config.toml
positions = "rope"
qk_norm = false
bias = "none"
init_std_up = 0.0365
optimizer = "muon"
lr = 0.00881
lr_mult_down = 3.0
grad_clip = 1.0
train_tokens = 148200000
Each number is 50 + 15 x the weight over the matrix's rms, rounded and kept within 0 to 99. Layers, rows and columns count from 0.

# gate: layer 6 MLP gate, 320x128, rms 0.172, rows 193-227, columns 0-63
# up: layer 6 MLP up, 320x128, rms 0.162, rows 193-227, columns 0-63
# down: layer 6 MLP down (transposed), 320x128, rms 0.277, rows 193-227, columns 0-63
gate193:54 65 67 26 65 53 60 48 55 20 59 56 37 48 39 48 30 66 50 75 38 70 62 50 31 47 40 69 62 58 44 54 44 49 21 41 72 49 47 59 64 66 50 42 47 54 57 56 68 57 69 38 50 59 75 42 58 76 66 35 50 15 67 21
up193:48 27 72 43 71 63 28 98 79 41 38 77 41 41 50 39 55 55 39 41 71 60 34 58 29 85 34 72 83 51 42 40 51 38 64 17 48 47 41 46 65 54 57 47 57 52 64 69 44 62 43 53 47 47 74 51 56 45 43 50 56 38 36 32
down193:72 45 30 67 60 48 25 58 56 47 64 40 36 42 46 42 44 56 53 99 62 37 34 29 46 36 40 45 37 48 28 75 90 62 59 44 73 38 33 41 65 52 26 34 61 58 57 64 49 57 49 52 53 55 36 54 39 40 22 48 47 21 32 19
gate194:23 55 70 32 58 22 21 25 38 32 34 61 41 41 50 57 50 40 40 30 54 80 60 45 30 44 63 42 46 47 48 54 67 24 50 60 58 40 65 25 48 48 63 27 58 25 25 47 37 54 57 45 45 28 59 46 43 56 54 61 73 40 55 42
up194:32 47 53 63 39 64 60 66 37 69 24 63 54 56 76 54 60 83 55 39 31 22 53 54 31 72 46 63 49 50 56 54 47 36 60 48 49 70 33 33 53 63 48 69 68 16 42 46 53 53 58 46 50 86 33 63 66 70 46 74 38 47 65 37
down194:46 43 24 69 56 61 37 43 66 47 69 44 52 25 08 57 20 64 47 79 28 63 54 46 62 55 65 52 58 52 62 68 64 75 60 13 29 66 54 48 82 02 32 99 64 62 68 32 54 34 60 32 49 46 46 65 52 47 37 55 40 42 28 56
gate195:41 68 82 70 48 49 55 73 36 26 35 79 22 60 57 68 54 57 51 54 66 41 71 60 34 39 34 41 62 61 49 43 57 59 18 39 52 59 56 60 83 65 66 43 42 63 32 32 56 51 54 67 76 46 48 49 53 63 65 52 39 41 47 42
up195:64 34 67 46 47 60 54 58 64 66 45 37 60 00 57 44 51 36 51 61 46 48 68 40 43 37 46 80 69 08 89 54 32 61 57 65 33 66 59 35 53 39 49 57 45 36 47 51 49 39 53 72 41 42 51 32 75 55 54 61 22 38 53 67
down195:39 54 55 47 46 51 48 59 54 67 67 34 40 48 68 15 53 60 61 20 39 41 42 40 36 50 29 65 78 65 62 61 56 51 44 71 40 61 52 49 58 38 52 52 27 46 37 64 21 41 19 59 26 38 23 34 35 86 50 54 41 57 20 51
gate196:63 50 62 34 55 53 50 45 42 47 38 38 63 30 53 49 32 55 57 29 13 58 28 43 51 62 28 50 41 33 46 41 32 55 74 59 68 58 27 33 77 45 42 43 45 41 67 45 64 55 65 57 54 39 34 58 41 44 55 44 59 53 67 49
up196:50 51 54 72 42 47 50 67 79 74 55 43 35 50 35 62 65 57 45 60 73 61 47 45 48 45 50 45 63 62 43 53 54 43 33 53 73 38 63 77 56 54 70 55 72 60 32 54 40 14 50 56 38 73 55 46 47 73 39 48 58 30 37 57
down196:49 45 54 53 30 36 53 57 44 40 62 43 32 66 53 41 61 48 73 41 38 78 36 39 61 48 38 50 48 66 65 44 50 29 60 47 36 41 88 27 58 38 32 54 60 31 37 55 70 58 71 42 57 63 27 51 54 74 69 22 71 69 53 35
gate197:49 44 65 45 58 69 54 65 54 61 73 54 20 26 54 32 07 45 72 45 36 63 61 33 35 43 37 43 55 69 66 85 30 52 62 36 27 47 21 37 48 55 70 26 51 39 54 59 48 59 58 63 43 62 46 65 23 64 41 23 58 63 41 47
up197:58 25 49 68 35 42 28 56 63 62 58 44 17 29 50 62 66 39 63 61 24 17 51 48 42 31 75 41 62 46 61 63 77 49 25 27 62 89 68 67 47 68 43 58 43 51 47 33 42 41 50 55 36 61 51 50 55 22 66 56 57 75 19 53
down197:76 63 35 51 72 16 38 47 60 57 35 75 23 30 55 48 39 59 35 43 53 29 84 53 69 79 39 52 48 60 90 43 54 47 52 65 81 47 50 51 45 62 35 61 25 47 58 54 30 53 46 52 72 54 48 56 46 56 44 43 40 05 44 56
gate198:41 20 59 14 43 55 56 28 62 63 17 64 22 67 37 66 66 60 39 27 36 41 77 20 44 22 18 58 46 40 39 33 33 51 46 53 55 59 50 58 51 43 33 50 47 56 54 48 46 74 35 57 40 34 59 56 38 56 65 49 23 68 56 43
up198:42 36 56 37 61 21 71 40 47 62 62 56 40 38 55 35 55 74 50 56 33 68 61 49 48 10 47 32 45 57 50 57 77 43 62 48 63 29 45 44 62 59 26 60 48 53 60 44 55 59 62 43 44 53 64 43 40 62 32 62 43 53 50 50
down198:26 49 52 32 59 59 61 58 33 55 16 45 59 48 54 52 60 53 45 02 27 53 54 31 35 49 33 27 41 41 50 51 55 09 72 51 63 43 60 40 46 41 23 64 40 70 74 46 59 39 63 24 25 49 63 77 45 60 42 34 38 59 51 63
gate199:33 59 40 57 28 47 81 58 45 58 48 68 37 42 85 35 27 84 59 49 50 70 18 70 63 56 57 13 62 82 42 42 52 38 36 71 40 46 66 34 59 21 60 53 86 32 55 57 50 39 39 67 41 70 71 57 34 50 47 47 80 67 39 53
up199:47 46 55 47 47 53 56 42 46 46 55 51 48 56 62 36 53 26 45 64 52 67 93 37 37 80 68 73 65 51 80 33 46 95 42 64 45 76 62 24 46 42 49 54 26 67 67 44 70 53 48 50 48 24 51 42 33 21 45 45 37 37 47 41
down199:81 26 83 62 55 63 53 31 27 26 38 52 54 65 35 74 66 64 27 48 47 63 68 53 45 39 44 49 29 46 68 37 69 50 52 51 50 53 46 32 55 51 62 38 30 49 36 50 47 72 41 58 37 50 60 36 82 46 67 59 65 69 50 54
gate200:36 51 62 50 35 21 61 58 49 54 42 71 62 79 39 54 44 57 45 26 87 53 57 51 82 65 33 70 57 54 47 46 23 59 68 69 40 56 45 56 53 51 44 66 53 44 51 54 56 57 42 79 57 67 53 37 55 50 34 74 57 52 78 61
up200:47 48 66 35 46 54 33 42 53 57 48 32 42 29 30 32 55 40 63 67 42 41 53 56 78 51 71 65 49 77 45 34 88 65 39 40 45 65 49 40 68 50 72 51 63 71 83 39 50 36 74 72 36 11 37 51 75 79 51 51 90 13 46 31
down200:35 71 62 25 35 57 56 68 51 41 51 19 59 52 60 61 50 55 26 49 55 23 41 87 56 57 68 11 39 40 56 40 70 57 31 89 61 22 50 66 31 32 53 65 73 54 54 66 48 58 52 41 71 53 86 37 46 62 30 57 45 56 65 37
gate201:38 47 58 65 42 73 46 66 60 50 47 51 22 45 75 44 58 62 51 69 33 45 57 66 58 78 48 37 74 57 21 44 55 45 33 41 48 52 42 54 45 48 51 47 62 56 29 38 66 39 69 59 66 28 58 51 39 55 46 57 56 38 32 41
up201:67 53 50 60 47 28 97 68 43 46 50 27 57 44 49 20 73 71 77 30 34 41 40 43 70 70 49 58 52 56 20 70 21 09 52 59 53 58 43 40 23 41 65 60 46 72 63 53 54 57 61 45 60 40 46 44 30 44 54 44 45 66 71 65
down201:55 86 31 80 50 18 60 58 55 45 32 59 29 40 57 37 44 53 52 75 44 57 29 38 58 38 66 82 48 53 53 39 42 23 53 74 68 53 51 22 30 34 73 53 44 62 65 59 48 49 41 33 41 50 20 48 53 22 61 39 30 63 56 55
gate202:34 42 32 41 38 46 41 34 55 53 68 53 46 49 60 37 77 54 61 27 55 36 38 47 76 48 31 47 37 87 41 73 63 61 71 53 72 65 64 60 38 38 45 57 58 51 71 59 43 57 60 53 44 35 34 50 67 25 58 59 27 64 61 50
up202:55 57 56 60 53 37 51 24 68 63 50 70 47 48 63 39 45 63 53 42 49 42 50 40 74 56 55 30 64 55 72 45 61 63 33 51 38 41 72 41 37 36 45 18 46 43 53 37 27 32 52 16 62 44 36 57 49 48 39 30 49 41 36 65
down202:62 51 39 45 51 48 53 53 47 61 47 77 70 54 42 47 54 70 41 47 70 55 63 36 26 31 56 98 51 66 24 52 32 49 30 29 43 57 30 40 35 27 61 34 77 58 37 57 72 56 57 48 40 45 42 50 32 53 50 55 49 64 63 37
gate203:52 12 25 39 54 57 60 45 29 39 57 46 47 51 72 22 47 56 44 47 50 52 43 39 45 33 55 41 49 58 39 63 78 50 63 39 61 51 75 42 90 74 41 66 71 39 64 58 32 50 43 35 48 63 46 58 65 52 73 54 31 43 58 79
up203:66 57 44 76 38 22 45 52 47 66 44 49 73 40 45 56 74 48 72 42 55 45 68 60 58 69 53 43 54 52 50 69 53 43 62 48 47 52 56 92 45 59 61 13 46 35 72 46 45 40 85 29 69 61 76 56 51 58 47 48 45 28 76 42
down203:37 54 47 54 39 40 56 31 59 64 39 72 48 43 83 41 48 54 39 40 63 54 78 42 39 46 38 59 42 53 59 55 55 31 54 39 77 27 33 44 49 49 23 52 43 44 39 43 56 58 22 48 72 48 62 46 45 65 74 62 13 59 42 53
gate204:44 34 86 41 66 78 39 22 36 48 42 46 64 30 40 36 64 49 28 87 36 58 53 59 53 44 81 19 38 69 60 61 54 64 53 52 25 66 67 49 61 35 75 30 40 48 76 58 49 55 31 37 57 42 47 41 76 40 62 67 65 47 65 44
up204:66 28 42 29 74 48 51 63 64 63 35 43 38 44 50 55 62 52 49 63 45 62 68 40 62 50 18 47 60 63 51 32 58 47 52 79 65 36 47 27 79 41 34 56 35 68 46 45 45 67 77 45 55 42 66 41 29 46 62 47 17 65 27 53
down204:62 21 60 48 53 60 38 42 54 36 64 57 46 49 52 60 49 42 80 17 67 59 40 77 82 61 88 29 53 54 24 30 62 52 55 46 68 51 39 39 48 57 19 54 58 68 49 60 36 38 44 43 75 58 89 47 53 57 59 53 45 64 65 28
gate205:67 51 66 70 71 79 29 53 45 52 56 29 40 48 44 46 82 38 51 19 49 59 47 35 63 49 36 69 48 48 51 49 59 23 42 48 48 43 67 34 30 36 50 69 65 68 64 44 76 28 41 50 32 82 67 46 42 36 77 58 59 61 75 47
up205:40 71 66 30 74 42 48 64 62 44 32 51 42 31 41 72 48 59 48 74 55 38 53 59 55 55 50 25 39 80 58 39 47 63 37 63 54 48 53 25 52 50 71 64 59 58 43 56 39 55 55 63 40 46 35 49 69 61 27 67 52 55 46 57
down205:49 40 53 25 44 56 29 50 29 56 40 62 52 51 75 75 57 76 43 41 63 61 62 40 46 45 64 40 47 28 57 35 59 52 68 60 44 48 62 37 86 61 37 42 43 31 40 38 49 34 74 40 77 32 59 63 32 46 49 41 59 37 22 68
gate206:63 51 51 50 28 61 37 45 24 27 30 57 57 33 68 61 52 62 63 64 65 52 63 73 60 47 43 38 60 56 35 63 38 61 49 43 40 65 54 39 64 64 49 24 36 59 54 57 28 33 37 53 61 61 33 53 51 43 57 49 34 39 68 43
up206:48 38 30 53 72 67 62 56 53 55 55 69 38 56 22 58 72 62 30 32 73 37 53 44 58 42 63 43 36 57 43 43 43 46 41 61 40 26 46 46 17 33 56 00 32 36 65 53 39 54 40 73 34 60 77 47 71 57 34 64 65 46 53 55
down206:19 53 43 67 35 59 47 71 76 36 42 95 29 31 50 58 60 58 25 32 22 56 65 41 50 40 43 36 63 58 63 44 67 37 28 62 61 44 43 48 84 39 38 31 67 33 42 68 55 43 53 61 61 54 19 33 46 40 44 54 41 71 47 68
gate207:34 52 28 56 59 37 50 48 51 49 59 23 66 49 45 64 65 34 75 68 47 77 35 60 41 57 55 21 43 49 67 96 29 32 35 45 49 72 49 67 52 78 56 58 39 58 52 46 31 62 41 54 60 44 61 47 60 33 36 75 68 60 55 62
up207:66 45 52 35 53 70 48 66 51 36 47 51 80 58 33 64 52 77 60 69 61 58 79 75 48 51 55 78 33 50 21 58 47 45 34 38 75 48 56 52 66 74 44 58 27 50 63 63 59 36 35 75 39 67 58 47 23 64 54 55 37 69 47 64
down207:41 53 70 55 51 45 40 49 44 41 37 38 48 65 45 43 19 70 37 62 48 58 48 31 40 46 36 43 54 49 47 35 47 55 67 57 58 44 66 34 43 31 52 39 29 51 45 65 56 24 45 44 73 48 67 53 71 53 42 68 62 48 49 56
gate208:26 85 59 39 72 36 37 37 28 36 37 55 44 28 34 57 27 37 44 51 14 56 77 57 51 37 48 53 22 40 48 35 55 71 36 17 62 70 55 64 42 41 40 17 44 45 26 44 01 79 60 56 58 49 45 58 69 71 37 40 87 13 46 32
up208:61 61 39 55 56 66 85 23 43 50 42 31 59 68 36 65 52 10 52 52 47 14 49 43 60 33 59 54 61 55 21 48 39 54 72 69 88 42 46 39 45 66 43 46 92 68 55 32 42 67 81 58 73 44 61 75 67 36 37 57 21 35 87 51
down208:65 57 39 27 57 42 67 40 53 51 72 26 59 51 46 71 57 15 26 62 56 59 49 75 41 32 28 62 53 58 61 61 42 26 69 26 54 52 55 32 54 53 29 52 80 26 38 54 38 48 50 23 44 53 49 42 54 44 20 69 40 73 64 26
gate209:40 52 43 39 46 59 69 48 60 64 39 85 30 63 54 49 61 49 69 35 28 52 42 52 80 17 64 36 51 71 72 40 33 21 37 46 70 38 46 36 51 78 88 62 74 41 58 49 36 56 54 46 67 59 45 33 45 37 40 59 89 50 40 41
up209:76 35 72 60 43 37 57 67 40 72 70 61 36 52 53 71 85 37 41 49 35 48 28 35 48 71 36 35 64 30 42 46 63 55 82 48 49 50 46 46 30 32 59 69 43 40 76 38 67 56 60 50 20 58 52 56 17 53 55 49 35 66 62 58
down209:63 48 31 38 27 53 48 56 47 57 49 38 70 53 62 46 28 42 52 38 52 23 60 30 65 60 76 81 04 32 64 55 43 69 50 64 39 49 50 63 45 55 46 45 71 45 26 44 83 35 73 56 47 52 29 69 42 61 43 58 24 67 26 25
gate210:50 65 56 55 50 25 47 70 70 72 61 44 61 63 46 29 54 45 38 34 39 55 50 78 51 75 58 59 78 44 63 46 61 29 37 47 47 31 50 76 38 32 23 54 60 41 71 70 51 63 59 47 61 69 40 53 50 62 52 49 45 50 73 64
up210:54 34 40 41 59 45 57 42 44 76 46 50 27 56 19 42 41 73 63 51 38 60 63 44 52 34 48 59 55 52 57 59 39 64 31 45 34 49 61 49 50 65 42 39 41 15 43 34 41 47 48 47 33 48 70 31 55 86 40 68 52 44 35 74
down210:57 52 54 37 60 40 45 60 47 36 43 60 49 43 52 11 54 69 50 47 43 28 74 41 47 53 72 57 86 64 61 73 45 48 51 58 28 71 62 69 56 31 35 44 19 29 52 60 35 66 31 40 50 59 43 26 38 51 39 74 70 24 63 67
gate211:53 70 60 62 57 53 38 40 52 50 52 56 47 43 37 76 55 51 37 29 63 38 73 63 57 58 22 72 48 51 52 22 47 59 34 68 39 26 40 40 36 30 43 54 26 69 74 41 63 47 39 63 27 66 67 62 62 47 67 34 47 54 57 41
up211:55 63 56 56 51 58 07 77 55 42 38 37 54 58 48 51 59 48 36 42 30 46 58 31 54 59 70 46 57 34 46 45 57 07 21 28 45 35 54 48 34 46 80 58 38 64 48 79 31 18 44 63 45 52 28 40 55 47 45 41 56 56 62 25
down211:55 64 23 73 35 77 72 61 55 41 49 47 23 45 37 37 31 66 70 40 64 69 57 33 50 56 73 12 45 43 55 60 46 36 54 60 67 56 29 35 37 18 23 44 59 37 85 50 30 28 52 46 46 54 64 56 77 60 37 28 28 46 59 64
gate212:73 45 52 62 23 83 46 56 19 43 38 50 79 55 55 71 59 51 32 61 24 76 19 53 31 41 72 33 57 56 32 50 51 67 41 70 29 60 70 54 56 54 56 59 54 68 43 11 74 97 53 29 83 41 27 61 50 67 45 61 63 55 63 69
up212:68 25 52 33 52 57 53 50 86 67 38 56 29 45 78 79 57 44 50 44 32 73 60 51 59 54 60 49 55 33 53 33 80 48 20 34 76 61 40 12 23 63 43 52 49 60 51 66 31 82 53 70 35 43 15 46 70 38 53 38 56 41 83 30
down212:55 32 27 30 62 66 59 56 46 45 50 46 44 27 30 62 58 30 65 35 42 49 57 47 38 31 81 26 63 52 67 51 56 44 44 54 61 53 19 20 71 50 88 68 60 43 51 43 58 45 73 23 52 75 36 67 38 33 53 67 37 42 55 49
gate213:42 76 71 69 35 66 39 56 25 44 67 28 45 68 51 39 69 63 74 54 61 31 42 71 51 64 45 60 40 42 53 55 29 47 54 39 57 65 35 26 44 36 22 49 35 37 49 48 74 58 48 79 49 43 41 67 42 59 50 52 26 44 41 66
up213:30 54 58 65 31 48 49 39 44 66 68 48 38 55 57 46 25 44 78 70 45 37 52 37 43 72 70 40 43 23 82 47 41 41 29 21 24 64 77 48 50 49 59 49 36 20 62 61 76 47 43 78 34 34 25 56 57 87 50 41 68 55 63 43
down213:45 59 47 60 42 55 34 67 58 52 33 77 67 76 56 63 60 50 43 69 39 57 68 36 62 76 55 80 17 38 50 37 43 79 38 67 49 66 63 61 48 18 43 32 51 63 56 72 49 61 55 60 35 58 07 31 53 37 29 76 67 38 22 68
gate214:71 47 45 54 56 39 27 56 21 62 64 68 41 72 59 54 56 46 61 41 50 19 55 66 13 50 12 71 39 71 37 58 21 41 29 52 34 43 43 40 73 32 53 37 52 47 59 71 42 38 45 53 52 45 43 34 61 46 58 61 55 43 48 15
up214:63 66 31 50 53 62 31 69 24 53 00 48 51 30 61 31 57 62 37 24 50 68 54 56 43 69 38 40 47 85 40 19 14 38 49 55 24 66 62 64 35 44 78 20 28 60 40 21 55 43 39 55 43 58 51 53 59 59 61 53 49 72 59 37
down214:31 46 70 56 46 47 41 52 35 32 50 53 74 63 43 51 57 45 53 72 55 64 77 55 55 39 38 58 64 31 58 64 63 65 38 51 63 49 60 35 70 45 49 54 83 38 40 39 39 49 43 47 48 45 37 56 54 38 40 42 51 35 66 46
gate215:57 27 41 65 40 53 22 60 50 53 45 37 50 50 50 39 58 40 40 41 55 55 28 67 61 44 41 67 43 46 46 56 63 44 26 29 40 35 36 51 48 30 42 39 61 50 81 53 65 37 56 39 37 44 83 52 69 66 79 68 43 36 54 39
up215:64 39 60 34 79 36 32 50 88 61 13 41 38 33 56 61 66 56 50 56 36 31 44 63 52 55 12 36 23 39 61 55 42 56 07 48 38 57 39 52 46 60 51 60 60 45 35 39 39 16 42 47 23 35 41 34 57 56 36 36 52 75 33 29
down215:67 30 55 58 55 65 50 47 40 58 40 28 51 24 57 65 64 71 40 86 40 70 51 50 58 60 44 71 31 51 56 44 56 72 29 24 59 17 59 53 78 57 57 52 47 38 45 39 61 43 19 38 53 71 47 48 55 31 28 20 78 63 41 51
gate216:49 13 53 71 33 32 63 38 54 45 32 63 67 56 46 57 53 35 61 23 53 55 45 11 39 37 45 52 68 55 33 42 38 36 34 54 37 47 55 66 59 55 48 45 59 54 66 55 34 57 37 60 38 59 42 80 22 57 32 70 53 29 58 28
up216:30 27 31 79 45 56 30 44 55 34 42 46 38 88 50 60 52 32 64 38 55 42 44 57 47 49 61 70 35 18 66 29 34 67 23 64 57 53 48 59 37 61 71 38 58 53 31 32 47 47 41 51 60 52 36 71 44 48 59 46 63 36 52 36
down216:73 35 16 30 54 58 47 59 52 69 53 53 53 42 52 51 19 92 55 30 44 42 32 51 54 47 56 38 39 70 84 45 31 69 42 71 74 49 63 33 44 33 33 43 43 54 28 36 55 39 56 38 60 36 52 33 54 70 87 49 53 50 25 51
gate217:59 60 29 66 65 48 57 42 47 51 57 50 73 55 60 62 47 52 19 60 62 58 29 51 57 52 07 33 71 22 29 30 67 53 66 51 45 56 70 45 43 67 66 23 77 35 19 42 41 32 58 68 74 20 49 40 26 34 30 53 56 15 48 53
up217:84 48 44 45 32 48 42 43 37 34 67 64 53 70 58 52 49 24 41 47 79 42 41 58 40 56 36 41 33 63 59 24 81 41 65 22 44 47 56 33 64 33 63 41 32 44 52 42 50 61 46 54 59 40 42 84 28 32 51 53 57 61 56 40
down217:41 46 46 52 67 49 56 24 34 68 73 53 44 56 40 50 18 47 45 33 55 53 37 46 45 84 19 15 42 26 57 55 32 67 47 36 30 53 53 72 20 72 48 46 58 39 56 44 55 31 67 49 58 39 43 56 44 53 30 49 39 61 27 44
gate218:62 44 25 59 55 33 56 64 47 57 51 79 64 69 63 53 33 55 55 53 47 42 60 85 79 43 22 52 57 42 69 62 26 68 49 32 22 42 52 73 74 62 46 05 75 66 44 38 40 60 58 40 75 64 50 47 53 57 09 34 59 52 52 65
up218:51 41 32 35 60 50 57 43 67 52 42 47 31 44 65 50 52 60 27 33 39 62 32 57 73 68 57 54 40 45 37 19 39 50 67 23 53 46 66 67 51 65 39 52 85 60 71 47 58 61 27 46 54 56 68 66 60 46 58 54 51 87 87 37
down218:70 41 31 69 51 20 62 58 60 46 53 47 50 29 63 74 68 52 39 53 80 30 74 56 72 38 29 00 59 30 57 52 39 26 64 62 45 39 74 47 41 28 63 37 63 49 68 47 57 49 62 78 60 64 45 59 71 40 44 47 65 55 55 50
gate219:17 72 52 52 39 44 55 35 26 53 80 36 69 55 55 51 58 49 75 51 42 29 59 69 63 59 71 59 63 65 51 41 72 44 60 33 52 60 72 39 81 50 21 33 71 25 33 61 33 64 75 53 84 60 58 69 34 55 45 28 38 53 95 76
up219:37 47 75 72 56 37 45 59 34 74 78 30 42 57 45 65 91 05 40 24 35 34 88 50 43 53 87 63 46 50 42 53 48 39 50 39 45 49 56 70 34 47 40 61 68 51 78 59 45 82 57 16 29 64 24 60 35 60 33 35 46 62 34 32
down219:59 55 40 42 49 48 78 51 54 34 70 58 58 42 50 28 72 00 53 53 28 26 55 38 56 23 37 51 42 42 40 42 53 40 45 67 38 67 62 68 49 22 47 60 68 55 46 60 47 69 35 36 10 43 42 62 44 24 68 58 54 67 37 31
gate220:46 52 47 30 41 52 52 56 54 11 36 34 66 74 42 63 59 45 47 49 40 65 59 57 44 49 56 58 69 19 56 61 28 34 54 28 04 34 56 33 55 57 23 64 55 58 47 31 24 50 42 55 51 68 50 48 39 29 27 77 60 43 39 44
up220:86 31 46 47 37 56 50 67 52 38 40 60 42 50 38 38 48 18 57 47 74 52 58 39 41 53 60 78 60 59 93 54 45 66 80 45 36 60 33 51 34 75 45 71 65 40 43 48 18 70 61 42 53 67 44 42 26 60 52 37 30 47 45 32
down220:36 45 41 46 58 58 42 45 52 34 00 51 48 53 71 62 66 72 49 27 54 52 70 34 20 40 49 91 47 20 30 60 56 49 61 52 24 64 47 47 45 45 45 44 57 21 32 58 71 62 42 84 51 72 31 32 49 51 59 46 35 51 29 48
gate221:26 13 34 57 34 47 16 84 42 31 46 45 48 55 43 61 46 44 84 34 39 38 57 48 31 50 20 52 33 38 30 65 45 25 31 56 43 48 49 56 47 44 25 65 36 59 43 47 28 56 60 39 50 42 56 63 57 47 47 49 39 46 65 46
up221:32 49 75 10 11 27 69 52 50 42 54 48 65 56 61 47 60 57 45 47 71 93 25 37 62 48 14 52 43 56 25 30 53 42 31 47 65 65 32 33 55 50 58 49 46 71 36 56 38 50 36 20 49 58 71 28 78 61 35 29 54 54 31 49
down221:37 38 59 46 23 24 36 64 55 48 61 56 74 74 40 67 64 57 25 62 49 58 49 47 41 54 69 49 78 65 23 36 47 41 44 48 56 74 36 41 46 24 36 40 62 37 53 37 31 58 55 46 53 45 44 64 61 60 75 27 55 52 63 43
gate222:52 67 40 72 57 60 44 65 52 56 19 48 77 61 64 38 40 21 32 84 48 25 35 46 33 65 76 46 78 34 53 57 78 84 38 74 50 45 28 65 54 92 52 13 50 60 60 57 37 53 76 46 42 32 77 51 25 65 26 76 56 46 77 66
up222:43 63 34 57 45 49 46 20 61 43 43 66 27 70 41 76 49 41 75 36 31 49 53 44 61 45 57 67 61 34 59 55 11 63 65 76 29 40 25 42 37 67 45 39 28 50 40 60 42 32 35 48 74 57 69 67 58 71 69 35 70 43 72 52
down222:31 39 46 27 58 44 28 51 28 60 51 79 44 44 42 55 40 46 60 30 38 56 27 60 36 47 16 33 46 65 33 43 10 71 59 68 53 38 53 62 14 56 55 65 30 44 56 67 33 47 50 46 53 55 40 38 63 67 57 16 43 67 68 37
gate223:56 65 50 38 32 27 67 19 17 53 53 59 40 38 54 66 64 64 56 71 40 74 65 48 48 55 51 33 27 52 73 65 43 49 68 72 35 68 70 60 48 73 46 43 46 69 40 62 64 57 57 47 43 49 35 41 62 45 43 16 19 34 84 53
up223:65 30 19 61 66 51 55 46 22 73 53 47 61 32 61 41 70 58 50 70 44 46 84 50 40 13 89 32 55 26 41 47 34 41 51 27 64 59 43 45 42 45 49 56 36 79 50 59 78 32 37 51 59 42 42 33 59 63 52 54 26 25 41 57
down223:50 47 68 39 32 61 45 50 58 54 54 64 47 46 57 70 60 46 43 55 47 28 37 71 46 25 63 55 31 66 49 47 29 75 45 65 55 57 51 48 43 58 71 70 56 34 66 51 18 53 29 64 45 80 52 74 59 61 32 46 67 74 41 59
gate224:81 47 35 47 51 52 47 51 43 08 53 43 48 54 81 38 47 56 24 36 50 51 62 45 68 58 68 71 58 51 59 48 68 61 71 40 47 44 44 53 49 74 69 60 55 38 27 48 55 69 44 76 48 26 42 35 53 31 43 69 64 66 74 63
up224:57 43 51 50 35 14 46 49 58 53 63 57 46 31 54 46 77 20 39 46 51 52 93 54 59 37 54 56 45 43 56 72 47 62 54 57 39 69 62 43 63 77 48 54 47 52 42 31 19 76 48 64 55 48 52 47 46 64 54 85 49 57 75 49
down224:40 49 49 52 41 33 26 72 43 67 21 52 73 63 57 67 66 46 64 15 52 49 48 43 51 57 48 06 75 40 49 60 52 50 52 42 55 57 40 63 72 66 41 64 56 41 45 46 53 33 38 66 46 55 79 27 37 41 50 46 44 33 56 45
gate225:29 69 70 55 71 67 47 60 49 24 30 52 67 44 40 39 64 35 46 52 42 54 57 43 65 33 78 56 47 63 56 76 54 48 42 25 69 76 44 61 65 82 39 71 42 52 59 44 71 54 51 54 43 65 61 32 48 59 42 33 60 54 88 44
up225:85 71 39 59 57 50 45 65 50 24 78 64 26 33 56 46 48 14 43 12 55 54 61 28 50 20 63 61 36 56 36 55 39 74 34 36 61 33 46 43 38 44 65 72 21 51 38 79 54 71 67 44 57 61 47 54 51 40 48 67 52 53 32 60
down225:75 60 39 42 29 49 09 45 58 52 70 55 47 50 46 32 38 33 34 39 54 20 33 54 61 53 82 25 54 51 53 55 70 27 88 69 27 41 29 47 50 72 13 49 62 60 67 42 70 48 46 63 58 64 61 69 55 36 64 46 47 33 52 14
gate226:46 72 28 50 53 42 61 68 40 51 76 31 61 29 54 43 39 51 44 59 27 52 50 92 44 41 49 47 62 38 55 34 53 61 28 64 59 56 54 23 65 53 20 54 68 56 18 42 60 62 35 34 48 38 59 57 35 70 35 71 39 68 39 60
up226:33 52 20 39 52 43 78 08 62 67 65 49 37 39 23 30 47 63 60 77 50 60 50 39 45 40 41 42 57 36 36 84 59 57 19 54 61 56 48 41 22 63 48 48 58 41 52 59 35 46 46 75 41 49 53 53 41 39 63 78 43 37 44 52
down226:27 58 54 51 58 47 66 25 71 94 34 52 49 37 49 64 54 43 45 37 42 29 54 34 60 80 75 67 36 50 66 55 29 20 74 36 56 64 54 41 56 37 69 43 51 55 75 57 33 31 54 66 77 52 49 48 47 28 55 18 22 14 70 44
gate227:32 55 28 66 43 37 35 33 56 25 51 37 65 42 53 41 38 64 59 78 55 52 25 68 66 48 42 62 77 42 65 44 27 50 51 47 44 30 54 31 31 65 53 46 64 30 63 45 30 61 69 61 61 67 78 33 46 44 77 43 58 64 70 45
up227:65 58 32 27 49 46 44 21 44 66 56 79 47 30 67 23 57 46 53 70 44 49 47 22 26 67 34 45 35 54 74 41 51 49 65 35 39 48 75 55 36 52 33 65 47 64 14 41 53 57 48 36 54 43 38 22 67 29 70 47 69 41 46 26
down227:38 37 37 68 40 24 34 48 83 32 66 66 62 46 30 60 53 60 71 26 49 57 56 59 71 62 57 59 69 60 33 73 60 11 50 51 48 44 70 37 54 37 37 46 62 30 70 29 53 34 41 64 60 33 48 66 52 44 68 33 45 39 80 24